Weights of a small transformer language model.
Architecture: LayerNorm before each block, learned positions, tied embeddings.
Each number is 128 + 24 x the weight over its row's rms, rounded and kept within 0 to 255. Layers, rows and columns count from 0. The size above them is the row's rms in percent of the matrix's.

# layer 4 MLP up, 1536x384, rms 0.149, rows 532-558, columns 0-127
size [ 98 126  96  95 103  99 107 104 105 100 102  99  97 119  94  91 103  99  91 100  98 108 102  99 100 101 102]
[[ 99 126 128 175 115 131 122 108 151 120 115 130  98 154  99 112  63  89 115 128 161 119 118 132 182 143 147 116 152 175 155 146  81 164 176 130 136 113 118 129 122 164 176  99 118 130 116 133 136 112 121 166 124 143 152 111 162 128  88  96 130 141 143 179 152 149 152 112 128 123 126 121 174 120 114  91 123 130 130 152 119  82  98 119 138  88 142  97 121 152 139 124 138 139 110 122 182  93  95 143 159 123 119 131 107 134 180 109  98 128 129 140 135  93 152 102  82  89 110 139 122 114 134 103 134 110 148  76]
 [189 153  94 127 115 122 148 116 127 126 117 158 121 125 150 131 124 160 118 138 155 151 148 112 150  93 141 141  89 101 135 109 120 162 128 147 121 127 141 172 118 127 138  96 141  96  79 113 152 129 126 129 149 128 102 163 113 182 129 142 114 144 127 154 123 144 128 163 153 129  91 148 159 123 119 136 104 119  92 132 115 125 128 134 158 168 123 155 110 113 108 165 125 122 132 128  92 146 135  93 147 167 104 109 121 123 117 145 174 138 149 123 140 151 134 161 118 153 104 132 105 144 128 136 110  94  95 120]
 [ 89 125 139 110  95 145 120 135 155 119  98  70 120 128 126  89 157 159  96 181 125 168 150 109 163 113 127  93  99 143 114 134 120 125 114 141 126  88 108  82 121 182 129 114 118  93 114 111 114 155 174 171 104  84 140 152  84  98  83 134 154 139 126 131 127 147 142 153  97 117 152 103 155 100 123 134 118  93 120 124 122 161 127 107 142 112 102 116  99 158 145  60  97 124 159  80 136 127 131 100 147 103 110 104 119 134  99 143  68 138 104 136 133 124 156 122 145 123 123 110 162 143 156 123 116  90 145 115]
 [129 107  97 140 121 125 149 161 159  97 115 121 157 134 120 184 118 104 123 120 137 129 115 162 126 160 178 121 131 115 123 115 165 151 158  62 143 150 134 101 115 113 104 130 133 121 123 142 124 102 117 123  97 110 116 149 113 138 123 145 116 143 136 104  92 147 142 171 120  96 115 129 139 113 121 141 106 125 109 168 116 147 107 140 111 139 107 159 119 137  73  82 156 155 115 167  98 104 113  92 147 120 152 130 131 145 140 120 109 154 140 124 176 168 131 130 147 161 138 153 121 100 125 137 114 161 139 168]
 [143 101 121 124 131 115 136 134 128  96  88 161 118 137 107 143 126 125  85 129 139 146 141 132 117 137 111  92 145 124 133  94 187 126 178 107 173 135 143 124 152 140  90 126 116 119 126 155  98 104 149 174  93 114 136 139 132 147 132 180 121 162 136 147 150 139 151 134 157 119 139 126 137 152 135 124 104 135 174 130 126 149 144 119 171 128 109 132  86 139 130 129  98 156 127 151 143 150 162 112 134 130 129 137 166 137 171  76 154 160 147 103 138  85 116 147 145 131 115  87 131 118 136 118 119 151 129 107]
 [132 138 120 157 140 134 176 129 126 127  97 132 133 115 163 115 137 122 126 128 113 184  98 176 161 124 158 118 110 190 163 180 165 160 142 139 152 133 147 169 101 169  98 135 125 119 124 148 117 130 118 119 159 141 104 163 134  98 104 130 139 124 124 102 128 105 126 121 165 123  99 133 156 162 149 113 143 108 142 153 126 125 114 110 103 124 175  95  75 126  89 113 153 175 124 101 140 114  90 137 140 104  93 115 176 130 158 106 121 106 143 136 123  95 120 154 112 136 149 135 114 124 111 160 129 133 193 134]
 [117  85 141  94 133  99 122 151 128 156 132 131 157 144 132 116 109 138 163 125 132 130 124 136 131 128  73 168 117 127 176 119 110 112 160 134 138 118 164 131 116 143  85 105 119 114 141 109 114 104 144 119 148 167 131 152 107 122 151 154 121 125  95 143 149 124 117 114 114 127 132 141 103 130 153 156 154  69  93 174 133 168 114 135 148 123 144 124 155 146 148 111 141 118 159  90  92  79 125 110  96 120 124 159 137 120 159 138 132 166 145 188 134 113 133 113 143 171 131 111  81 113 151 115 136 133 162 102]
 [146  92 125 129 133  84 123 149 117 151  84 164 135 141 147 104 128 160 140 135 112  93  98 114 152 102 106 139 114 128 141 122 102 106 124 137 138 159 137 153 137 151 185 129 131  97 151 128 146  72 120  68 132 109 141  75 205 109  96 151  93 157 136 160 152 137 116 177 142 123 114 108 107 181 191 135 121 130 116 139  90 133 123  96 147 102 139 135 131 127 175  49 173 120 144 109  91 141 159 130  94 137 146 107 113 130 129 120 119 144 115 100 129 155 146 152 121 125 134  82 173 108 103 143 122 113 117 166]
 [114 144 176 182 152 110 112 120 139 151 122 140 116 153  92 123 135 155 155 111 111 119 114  85 147 132 143 142 117 145 213 122 170 119 150 143 161 111 144 115 108  51 150 122  82 130 141 123 105 142  74  83 121 144 125 156 107 134 142 151 106 105 147  99  93 122  71  89 124 164 135 146 182 134 112 100 135  83 112 150  60  90 149 128 121 122 160 116 121 117 175 149 109 112 122 136 158 134 129 126 121 102 107 147 112 136 109  97 140 142 122 126 125 148 154 124 115 147 114 118 147 161 136 140 126 122 157 144]
 [125 131 122 186 129 120  87 147 128 107 125 108 185  96 141 128 100 128 142 120 134 107 102 111 124 135 112 126 108 138 126 141 139 173  99 152 134 124 186 146 125 121 141 109 121  96 115  94 109 140 115 118 142 130 149  89 131 108 153 128 131 146 116 121  86 128 144 125 112 107 156 151 142 147 123 134 171 159 100 158 110 146 163  82 122 132 147 163  91 110 101 146 134 117 173 142 142 163 144 137 138 114 157 120 106 160 104 164 113 120 144 133 128 121 145 189 185 147 105  61 112  96 135  98 148 137 131 118]
 [112 112  92  99 130 110 120 135 121 130 152 135 101 127 166 142 123 177 150 130 112 121  77 128 130 176 166 166 129 124 123 128 157  99 109 108 100 109 162 141 124  99 143 158 132 151 112 150  86  88  97 128 135 120 135 139 134 115 123 140  98  99 130 173 124 119 113 116 145 129 124  89 148 126 120 141 112 126  93 113 155  98  87 158 129 122 124  77 115 145 144 156 164 108 168 154 146 128 139 155 165 130 148 148 154 132  79  98  97 136 156 118 105 118  96  96 132 136 186 112 161 121  82 132 125 175 102 155]
 [144 117 152 124 108 140 140 127 100 129 107 135  99 102 144 160 121 107 134 117 138 139 117 145 104 115 179 129  92 146 127  84 145 177 123 135 121 134 118 129 111 138 124  94 121 133 114 118 175 112 161 140 166 128  91 131 135  97 161  98 112 152 135 127 150 106 150 124 148 123 135 109 152 142 147 107 160 161 140 167 121 126 100 128  97 120 171 130 171 128 133 131 148  99  70 120 138 181 125 112 112 143  92 180 120 121 124 112 127  87 131 135 129  65 137 153 140 107  92 151 168 143 144 157 168 163 104 102]
 [105 159 145 121 174 130 173 125 129 127 143 126 118 163 103  85  95 127 157 114 135 103 105 143 128 126 125 152 121 161  99 132 104 116 147 146 113 103  98 112 127 148 135 147 147  79 107 113 126 135 147 114 119 121  96 158 164 118 139 143 134 175  95 127 123 103 103 121 133  92 123 152 163 156 104 145 175 134 113 119 106 109 139 147 136 148  84 137 104 130 112 130 158 112 127 133 124  96 128 107 107 161 161 121 164 151 145 161 136 160 119 104 112 121 119 126 114 100 113 138 149 139 153 127 130  60 148  91]
 [124 164 147 111 119 126 139 143 126 114 141 120 158 111 151 160 183 142  95 139 142 137 111 133 126  86 162 108 148 132 145 109 125 112 109 146 158 146 175 109 163 150 114 130 153  98 116 140  84 155 125  98 123 120 126 150 128 148 124 107 143  99 105 145 125 124 126 106 149 140 151 160 160 133  89 109 157 152 121 117 168 156 122 133 153  92 119 136 171 207  74  86  99 123 136 132 151  98 164  70 128 109 116 117  94 124 116 144 136 114 139 102 157 139 136 149 128 144 131 110 120 149 176 125 150 119 119 143]
 [141 152 150 122 138  97 112 107 150 108 161  97 131 140 142 108 154 121 130 164 157 107 127 112 134 150 152 118 102 123 129 123 140 104 159 127 104  61 117 140 130 142  96 129 168 124 152 162 112 122 103 139 158 100 103  79 102 131 121 162 128 123 120 132 105 135 134  83 128 153 120 127 110 109 152 153 142 133 137 130 119 160 123 144 111 116 139 116 112 137 118 123  96 118 118  93  78  72 119 115 139 107 135 119 147 109 121  70 114 151 103 149 109 101 111 125 144 125  91 136  87 116 114 134 115 183 163 150]
 [137  92 108 132 110 169 152 122 136 137 122 125 130  84 123 159 157 140 122 132 104 151 129 111 149 141 110 111 128 147 135 119 134 139 132 131 155 115 137  85 100 141  95 130 105 136 113 161 132 125 114 154  96 145  93 100 107 114 129 102 170  78 131  96 135 149 130 123 148  86  84 118 117 115 120 122 144 133 128 136 147 134 108 147  92 114 141 155  86 164 139 152 176 104 132 158 169 116 128 117  96 114 119 147 122 149 111 101 144 127 134 131 154 120 130 136 117  88 129 109 122 167 132 142 130 148 121 122]
 [ 90 131 102 137 101 115 106 127 144 134  85 106 186 119 134 146 122 148 135 119 116 147  85 114  82 113 148 115 173 143 111 157 121 130 152 140 139 130 135 135  84 137 122 109 121 108 134 135 169  87  82  84 138 119 132 185 110 121 100 170 125 115 142 154 123 105 118 105 141 118 118 121 115 113 148 142 140 116  61 155 154 122 124 133 142 113 125 148 155 154 156 142 100 113 138 142 119 123 159 145 126 105 154 183 131 134 153 142 171 129  84 129 116 126 100 143  99 148 200 142 131 163 153 157 134 147 124 122]
 [ 84 120  81 160 131 101  95 125 156 130 148 144  96 125  98  75 128 159 125 104 126 120 126 145 143 167 110 142 136 137 120 110 112 119  92 141 126  91 138 153 138 133 160  71 156  98 153 162 161 159  92 120  98 110  92 137 110 107 141 158 123 179 109 169 125 124 124 110  89 125 110  87 175 143 128 147 166 110 165 156 136 141 130 156 105 107 128 170 127 149 154 117 140 143 129 155 156 117 121 125 135 156 126 135 122 150 154  95 118 142 129 115 111 108 165 100 122 145 155 170 135 179 105 114 123 119 113 176]
 [129 108 142 116 120 152 114 143 144 129 111 113 136 126  96 166 133 103 136 127 196 168 132 148 110 175 155 193 111 150 140 143 135 108 129 140 119 163 165 121  83  89 130 181 117 121 133 138 106 142 146 140 102 127 168 128 125  97 106 118 136 109 153 139 107 118 136 105 150  93 119 144 103 144 142 143 158 132 181 111 171  90 133 133 109 138 153 126 154 148  85 126 151 132  81 153 140 140 141 140 123 126 135 147  79 103 123 111 131 103 103 150 128 153 112 123  97 144 111 124 119 125 146  85 144 136 139 123]
 [124 133 137 119 120 142 124  90 128 151 161 115 143 108 156 136  96 123 116 180 118  87 105  77 109 100 134 131 119 146 118 131 160 112 125 109 155 117 121 149 122 104 133 127  76 133 134 152 142 122 145 154 109 134 136 108 138 142 132 106 134 159 142 188 135 148 124 148 104 136 152  78 155 101 119 111 123  96 128 131 110 132 141 133  92 148 142 141  81 167 125 118 121 154 133 121 152 125  55 151 178 157 101 125 153 118 139 152 124 140 186 161  81 139  79  96 146 120 113  92 152 140 124 130 141  98 105 164]
 [100 166 149 170 128 157 156 150 113 127 116 156 100 117 147 152 148 143  98 137 135 148 124 121 106 118 123 126 150 120 132  81 109 183 170 132 124 176 107 163 158 147 139  91 129 103 104 166 112 130 114 135 116 140 117 129 156 146  85 130 118 133 105 111 154 108  94 139 145 150 110 150 109 153 115 146 132 172  89 136 135 156 108 106  87 123 160 134 123 157 105 145 128 133 123 133 138 119 130  80 107 112  94 115 150  83 120 142 129 127  90 117  99 136 143 104 115  88 166  95 100 101 115 155 144  87 111 114]
 [128 113 145  54 120 179 125 173 108 111 164 122 162 152 117  98  74 127 145 151 112 135 125 119 163 137 166 144 118  94 155 117 153 120 129 146 121 105 125 184 121 156 108 161 163 119  71 112 140  90 104 139 141 108 132 122 122 165 121 116 108 108 105 141 138  97 112 107 134 136 194 126 135 104 139 161 159 178 152  89 159 105 131 134 130 159 125  74 134 163  89 136  94 136  96 149 124 119 128  84 141 138 127 161  84  93 110 133  90  85 118 120 150 166  94 131 131 113 109 103 105 120 117 128 120 117 152 108]
 [186 124 144 108 100 107 125 113 124 106 147 136 139 147 157 116 135 157 120 159 126 112 148 126 165 145 165 145 112 115 148 127 119 141 130 132 161 130 105 139 105 139 156  93 158 114 202 105 133  90 139  98 146 185 127 184 139 135 144  98 125 165 135  88 129 127 147 102 101 127  92 134  74 145 171 157  81 117 130 172 115 104 172 150 149 164 110  88 127 131  85 132 100  89 113  68 101 157 115 133 120 122 149 123 177 125 140 107 134 162 138 157 107 127 164 126 130 142 127 118 132 145 122 136 117 127 154 147]
 [ 99 114 116 138 117  77 114 127 160 123  99 131 132 144 106 100 158 151 104 140 161  94 161 119 157 128 110 107 131 158 153 171 124 106 122 175 130 103 114 109 132 148 161 131 145 131 130 155  84 143 149 113 101 117  97 142 130 119  99 129 121 140 102 138 174 109 145 133  72 127 126 150 174 119  98 121 113 129 135  62 119 125 161 149 129  83 103  96 120 105  93  77 150 140  85 133  98 133 133 137 137  84 142 129 155 142 129 115 121 118 130  98 138  84 115  89 128 106  89 146 126 138 141 118 152  84 106 149]
 [184 127 114 119 130 109 115 167 180 121 155 148 136 140 128 118 104 106 140 131 166 151 137 113 146 123 115 111 129 159 183 121 153 134 155 116 125 151 146 148 132 119 103 126 134 137 147 124  97 109 129 149 129  94 124 102 123 101  94 139 106 119 153 131 145 150 171 125 141 118 162 108 179 154 133 122 124 132 105 128  85 136 114 123  92 151 106 122 107  95 146  78 167 103 137 143 128 132 126  95 157  81 115 190 116 165 149 152 118 133  84 146 134  95  98 133 141 111 159 151 160 144 139 139 126 101 133 126]
 [138 132 150 132 113  99 123 123 136  52  97 137 169  87  83 118 120 123 135 148 132  98 100 149 160 140 137 110 119 135  66 132 144 163 135 141 112 125  79 138 165 143 118  99 134 106 144 124 147 112  89 132 132  73 105 187 157 103  91 101  96 122 126 159 137 138 125 126 165 112 109 169  96 132  88 158 127 185  88 163 143 145 177 157 176 122 102 126 159 157 102 153 157  75 103 142 123 133 179 138 146 114 121 141 136 134 139 121  95  75 137 139 125 115 135 117 135 121 134 113 161 125 113 137 113  93 138 139]
 [172 123 123 142  91 147 142 119 138 103 164 129 115 133  97 127  85 154 128 139 130 133 179  82 113 139 123  76 125 131 158 139 109 107 158  91 144 136 144 136 107 170 111 187 112 114 120  54 117 121 112 157 102 100 140 148 135 116 132 110 137 136  92 137 103 124 120 157 126 159 136 109 117 174 106 116 109 175 157 135 139 117 144 175 121 140 125 152 117 147  56  97 139 141 133 121 165 123 126 123 149 117 141 119 170 155 134 130 141 121 129 166 117  62 131 128 108 146 127  80 112 113 145 129 119 119 111 138]]
# layer 4 MLP down (transposed), 1536x384, rms 0.254, rows 532-558, columns 0-127
size [111 106 104  91 106  94  98 104  98  96  97  92  95 126 102  92 108  96  92 109  94  99 100  92  96 101 100]
[[124 118  83 115 101 146 151  90 107 150 107 133 116 157 144 131 131 113 145 165 124 110 100 109 176 122  87 169 161 117 136 141 125 126 124 151  77 173 110 161 164 122 169 102 150 132  85 123 145 149 107  99 146 134  93  99  96  70 116 111 151 126 155  94 134 195 112 171 135 107 136 118 103 140 110 159 166 146 134 127 117 122  99 166  98  72 112 127 138 177 157 157 167 122 130 144 119 100 115 125 157 154 135 133 102  90 124 157 129 153  66 121 161  96 130 110 149 133 101 123 129 126 123 102 174 135 108 127]
 [117 152 146  90  80 127 137 142 148  84 127 151 129 137 118  64 124 150 111 155 143  96 131 134 104 113 133 132 150 139 150 115 141 117 130 129 119 163 104 122 131 129  84 115 129 126 119 180 124  78 121 138 114 103 139 124 142 118 137 106 120 124 113 108 155 102 116 115 177 126 124 109  90 123 132 132 114 164 153  88 138  94 170 106  82 135 132 160 130 104 104  97 137 139 142 105 135 147  90 144 162 101 117 149 124 117 112 201 114 143 130 116 107 137 139 168 132 126 101 118 136 109 103  91  91 134 163 152]
 [103 141 116  89 117 104 116 122  95 128 121 141 138 117 138 145 139 132  94 108 139 182 126 168  67 164 148 125 132 108  71 112  81 119 125  93 117 140  86  98 151 147 125 122 135 105 108 126 124  77  99 104  83 120 150 146  97 144 134  90 134 110 157 144 142 105 157 125 141 128 131 165 117 161 139 173 112 167 142  84 123  94 168 128  81 104 100 122 102 151 125 116 128 125 116 181  97 141 125 111 148 115 147 103  95 105 169 157 165 101 139 136 158 139 135 117 134 143 129 140 157 110 159 126  72 118 155 119]
 [131 137 122 157 126 151 139 119 152 123 117 160 144 126 140 133 139 109 125 130 110 119 106 122 108 102 130 109  83 149 125 136 124 114 124 119 164 111 116 192 146 124 118 107 157 132 117 120  96 168 101 143 109 102 134 158  74 146 129 129 103 145 165 109  85 124 122 112 127 153 127  91 146 151 132 120 142 115 141 141 131 137 128 215  90 144 131 125 124 119 115 144 127 104 156 146 148 115 113  74 179 107 143 113 169 137 133  96 119 123 136  74 117 105 117 112  63 110  98 100 140 135  91 119 101 147 120  70]
 [121 137  89 131 136 106 145 138 130 131  72 126 138 134 112  91 160 126  95  98 138 154 130 135 109 125 150 167  85 147 128 114 142  95 181  71 111 132 139  87 127 135 147 136 134 155  96  92 134 141 129  84 151 125 107 106 125 197 109 107 107 162 164 118 113 116 155 133 104 122 114 110 141 109  85 108 153 116 143 120 131 131 145 146 106 135 141 140 127 127 119 136 110 114 125  98 107 130 140 138  94 173 136 108 133 140 147 153 155  92  99 107 165 139 131 128 158 129 125 139 176 146 119 120 129 124 101 137]
 [170 109 131 104 111 139 122 147 138 111 131 150 135 165 143 146 105 104 133 154 129 129 109 137 137 130 103 105 118 145 119 196 138 108  91 129 126 111 166 153 162 107 114 122 165 133 151 112 155 135 143 123 117 112 117  97  92 125 144 142 127 159 127 110 138 145 181  98 137 141 134 142 113 126 117 118 172 115 137  79 121 171 173 134 122 100 167 129 119 106 123 107 144 169 142 110 116 123 107 130 106 149 123 154 156 115 131 130 142 129 131 101 123 144 116  96 127 155 108 130 136 105 124 146 113 145  94 159]
 [126 129 120 150 119  58 137 141 134 134 143 139 126 168 165 106 109 123 120  77 102 100 106 142  99 100 125 118  92 114 145  90  98 123 112 116 170 167  84 114 124 159 108 107 149 138 132 125 101 134 144 113 150 163  99 139  91  92 156 126 124  97 158 161 124  87 198 116 128 135 120 121 112 114 154 109 114  83  99 152 119  98 139 124 117 143 105 122 149 128 161 145 140 117 126 116  98 111 106 125 131 157  89 155 110 173 102 139 136 138 125 142 123 142 173 157 148  94 147 118 167 126 132 172 129  84 145 167]
 [194 153  90 127 139  98 120 149 165 148 112 118 118 132 121 123 160 166 112 143 116 146  89 148 161 102 101  97  91 139 122 146 158 141 129 120 119 140 132 134 107 166 113 143 136 140 137 142 112 107 133 141 121 146 145 110 124 134 131 160 159 141 133  73 136 123 168 151 129 146 156 160 126 167 132  79 144 154 131 122 105 101 116 134  82 128 126 119 113 109 131 143 133 109 121  91  80  81  81 114 107 133 127 119 112 128  98 128 117 115 128 121 164  98  98 142 107 112 128 110 147 106 131 129 143  98 134 102]
 [130 133 137 167 125 172 132 117 111 115 147 147 115 182 144 137 106 172 152 107 142 131 138  90 129 111 150 116 140 147 159 127 109 136 158 135  97 137 106 148 166 103 136 102 131 115 187 104  89 104 124 103 115 148 115 123 163 102 135 121 217 146 132 143 113 112  91  93 123 119 147 112 134 137 127 106 118 120 127 141  96 143 141 151 130 146 135 137 105 114 124 122 116 160  94 153 141 143  99 131 112 133 134 149 116 127 119 134 161 149  88  77  93 150 100 133 121 156 137 114 161 155 145 123 159 147 110 111]
 [138  97  83  50 136 148 183 137 123 147 140 117 150 149 112 144 122 157 128 127 116 115 150 143 136 151 140 121 114 105 147 147 149 158 163 100 136 119 136  93 134 120 136  97 125 115 114 167 130 132 152 109  97 122  86 163 148 136 150 143 156 144 115 110 130 149 110  88 160 100  64  98 100 107 147 164 117 152 166 133 150 121 140 183 164 137 133 135 116 115 113 124 116 187 124 125 132 108 128 161 136 143 140  97 148 141  92 149 109 133 141 102 137 106 130 112 158 162 171 169 135 142 123 130 162  80 104 146]
 [107 130 136 124 153 103 139 134 135  90 114 101 160 162 113 115 123  99 154 151 141 147 120 107 143 145 127 125 125 127 142 153 127 150 116 133 122 199 135 111  93 126 124 109 137 137  99 102 147 119 101 127 123 153 119 157 103 126 143 139  93 145 101 122 131 128 157  90 150 164 113 105 110 172 175 126 176 162 141 132 112 140 141 135 158 129 138 134 159 128 151 143 118 118  85 122 140 122 110 163 135 112 129 115 110 132 179  98 100 124  88 105 140 118  96 155 149 107 119 196  64 151 165 154 153 133 124 162]
 [126  94 124 125 128 143 122 122 136 134 136 165 105 105 101 118 101 165 129 144 112 106 161 132 136 105 131 175 117 114 101 126  84 140 121  82 114  94 143 120  95 132 167 132 106 140 103 100 139 121 143 131 132 182 132 118 130 145  98 114 151  75 175 119 119 122 137 135 148 172 136 121 118 114 130 133 123  94 117 100 138 134 166  86 167 161  91  96 122 124  97 159 108 134 134 118 124 138  77 112 136 136 121 113 138 144 164 104 124 120 120 125 142 112  76  98  84 136 119 125 158 131  93 115 134 125 159 127]
 [114 145 110 102 137  91 129 150 145 104  94 167 100 135 165 152 137 122 147 156 106 109 112 118 132 141 128 131 161 121 130  96 128 131 148 190 141 108 119 102 117 133 151 138 114 145 142 156 140 160 150 166 104  81 136 121 126 128 132 153  90 146 100 142 126 122 157 101 146 149 119 129 133 125 114 117  95 151 103 178 164 116 152 117 138 106  94  79 119 104 151 131 147 171 115 109  89 100 108 140 104 135  76 129 123 148 135 116 145 151 132 136  87 156 144 105 169 131 111 165 121 127  91 141 126 116 160 185]
 [ 97 143 139 141 153 152 160 156 103 143 121 154 154 117 141 189 165 145 182 115 152 150  97 133 111  86 106 139 143 136 148 117 142 109  87 130 155 146 126 132  99  98 139 140 130 142 111 116  61 151 108 148 119 150 150 189 157 125 103 182 154 121 149 162 146 142 133 154 142 137 123 156 173 110  98 129  77 130 104 131 117 156  98  95 145 110  89 121 143 155 103 183 102 116 119 169 121 132 119 100 112  97 130  90 140 119  96 115 150  81 123 131 100 117 127 139 118 138  73  92 135 123  87  83 140 116 124 145]
 [111  94 130  79 117 129 126 134 116  46 136 128 118 154 124 121 102  90 147 117 149 143 106  95 118 142 121 182  81 146 169  62 125  88 117 126 122  84 115 116 139 109 114 137 117 102 179 133 101 104 134 158 126 126 141 118 137 137 137 142 134 102 151 104 146  81 109 100 124 135 143 134 135 137 104 117 144 127 125 120 142 125 133 159  97  90 137 152 108 117 147 115  93 101 120 109 116 128 134 152 152 190 120 117 153  80 146 113 128  86 160 230 134  99 115 137 169 136 136 121  95 147 138 119 114 116 114 151]
 [126 141 112 118 126  93  94 177 106  94 134 119 169 147 138 119 109 124 131 119 129 127 134 129 157 147 132 156  93 101  89 140 121 103 137 139 134 161  99 133 106 143 125 135 113 158 138 122 133 176 120 108  97  74 198 129 108 106 117 125 165 113 158 137 117 131 119 113 107 142 124 103 121 150 125 112 153 141 134 123 154 153 138 139 113 153 128 144 182  90 110 124 138  83 105 124 134  98 101 101 110 142 123  98 110 113 136 132 132 135 120 150 137 165 107 168  97 108 120 137 125  92 159  48 122 106 154 171]
 [154 113 135 144  80 140 114 159 146 114 123  97 119 127 156  82  98 101 148 128 138 120 147 101 154 130 136 129 157 146 109 128 164 113 169 100  97 130 121 118 101 138 110 147 110 138 114 120 105 122 109 171 185 150 137  94 154 133  97 124 105  91 120 132 164 169 104 161 157 128 178 144 137 111 102 102 105 151 103  99 159 111 113 153 120 109 104 125 149 126  83 120 117 134 165 138 107 100 109 109 138 143 151 131 135 132 148  94 134 117 135 182 121 137 170 115 147 147 102  92  98 172 103 114 116 115 135 131]
 [114 131  99 104 134 118 147 102 111 153  62 143 145 141 117 152 141 149 107 136  98 156 142 136 154 162 188 120 123 103 149  81 147 114 164 187 106 156 147 125 155 123 165 121 174 127 152 122 171 156 120 163 124 123  75 120 153 116 146 134 115 148  79 135 144 100 150 148 112 163 155 103 140 136 102 115 182 107 126 113 147 143 154 127 108 143 129 117 126 148 130 150  94 139 122 128 138 146 123 132 128 145 141 135 149 109 161 116 117 157 103 111 136 168 124 121 149 140 134 200 110 141 153 110 113  91 145 149]
 [165 140 133 154 146 129 137 107  95 128 160 126 173 102 131 113 114 209 144 151  82 135 110 134 147  92 134  82 141 119 134 114 173  83 176 129 159 123 104 142 177 128 117  96 157 169 157 139 155 131 102 138 144 156 138 138 110 171 121 120 100 130 134 130 129 126 119 160 139 152 114  86 162 108 137 133 116 141 142 116  94 148 140 120 114 181 131 148 115 148 142 119 101 108 139 117 140  87 121 113 129 108 131 145 167 133 129 130 120 159 100 145 108  85 109 120 154 127 125 140 130 135 155 128 115 121 123 138]
 [115 182 107 164 123 106 129  98 122 192 118 128  94 154 120 140 129 141 122 132 119 121 143 133 132 155 139 163 111 107 116 164 141 147 122 136 121 150 143 128 104 144 135 122 126 129 129 105 114 153 169 115 150 118 107 128 102 130 136 101  75 107 162 150 102 156 128  74 126 151 171 157 102 115  80 173 123 154 146 112 145 187 136 120  81 143 157 175 120 125 127 106  94 101 123  83 105 108 112 138 103 138 137 124 118 118 113 107 142  69 123 122  99 156 141 156 119 110 118 159 161 107 128 113 128  98 144 156]
 [113 144 120 107  88 157  96 171 153 149 148 143 144 140  86  82 136 110 158 118 111 106 125 113 134 118 123 149 113 115 163 103 125 141 110 130 120 110 105 124 126 106  95 166 156 163 111 137 134 113 113 121 141 107 121 130 113 136 177 126 108 142 143  96 113 135 141 163  85  75 100 120  93 154 133 134 131 145 150 145 145 162 120 174 125 155 155 119 145 119 122 122 116 140 176 173  88 138 142  98 116 121 192 135 139 138 121 126 124 105 174 108 111 168 118 116  98 106  95 154 161 133  82 108 133 137 130 143]
 [ 65 114 149 128 106 135 103 131 143 120 121 145 122 136 149 157 105 128  98 109 152  88 126 119 168 152 121 150 132 164 121 136 110 152 114 111 120 131 165  98 139 130 107 124 103 109 146 153 112 143 149 134 152 128 108 138  88 118 121 181 125 119 128 163 133 156 144 181 143 152 124 144 134 117 118 110  76 109 163 123 129 158 141 109 130 139 145 156 115 124 142 126 151 143 128 158 137 123 106 171 158  97 100 137 108 156 123 114  53 127 105 121 105  82 151 107  98 100 139 139 115 119 128 140  92 130  92 122]
 [134 155 135 146  93 117 108 100 127 166 134 129 161 138 204 157  81 170 163 141 155 155 124  95 151 116 101 126 141 154 108 171  82 109 131 144 154 132 109 116 165 137  95 149 162 157  90 136 102 126 129 152 140 150 123 114 149 127 119  94 155 156 145 137 129 112 157 168 112 103 141 168 102 127  86 100 131 109  89 156 152 126 183 109 157  98 144 166 143 109 156 143 144 114  93 132 136 123 101  89 155 118 158 127 117 121 165 126 144 109 130 131 140 116 147 131 166 150 108 111 176  96 161 110 111 119 101 135]
 [ 96 120 145 102  84 150 114 130  90 171 168 169 129 122 101 118 110 101 173 126 104 173 112 163 117 127 173 147 113  98 117 107 140 127 124 157 138 124 104 124 136  94 121 152 121 163 156 124 129  87 135 164 106 143 177  89 137 121 100 121 134 127 131 128  85  73 144 145 155 118 153 121 129  74 155 125 154 110 134 136 149 113 146 158 150 136 158 145 134 113 139 136 147 127 169 163 145 125 143 158 125 154 152 100 107  93 109 115 164 160 108 162 128 128 133 133 133 132 117 113 140 141 121  78 109 124 129 167]
 [116 131 140 126 117  86 107 119  78 145 104 128  85 143  53  95 128 146 128  91 121 120 185 154 144 152  75 115 131  95 128 166 102 103 125 138 134 115 105 125 118 166 111 146 124 159 128 146 115 100 114 115  94 152 138 181 129 143 142 157 113 144 112 112 146 120 100 121 152 131 153 117  71 162  83 124 131 181 138 107 181  74 108 166 151  98 144 111  82 160 152  98 130 113  47 154 104 154  99 115 123 101 160 117 139 149 133 125 127 142 122 126 126 144 133 115  66 107 125 132 127 128 135 107 153 143 156 150]
 [119 147 107 123 126 102  70 145 128 116  91 101 157 114 110  81 114 117 142 112 144 129 177 131 169 131 140 120 129 164  80 134 146 125 145 151 111 131 148 145 111  87 113 146 145 104 155 175 139 113 146 161 114 169 126 120 135 114 153 147 147 152 129 135 110 112 164 180 132 153 165 128 129 119  80 112 142 125 111 103 183  97 143 125 147 109 108 129 150 151 131 129 139 104 114 139 135 137 144 127 113 110 156 113 131 115 150 124 111 141 126 117 158 103 126 180 105 128 145 146 116 120 171 148  84 166 152 128]
 [128  58 117 153 117 146 139 109 133 116  73 127 104 156  95 150 126 121 111 154 111 133 120 119  99 131 114 130 148 141 140 129 134 136 167 158 116 123 105 145 125 113 152 139 126 131 188 106  85 130 165 132 147 154 120 168 112 163 146 113 159 107 116 129 128 122 103 119 127 142 104 119  80 145 117 137 152 159  83 117 136  82 138 103 143 133 102  87 123  97 144 139 125 126  95 145 139 112 138 150 120 140  96 140 112 160 136 131 117 129 135 129 116 110 134 107 134 159 123 111 171 152 122 139 110 156 145 121]]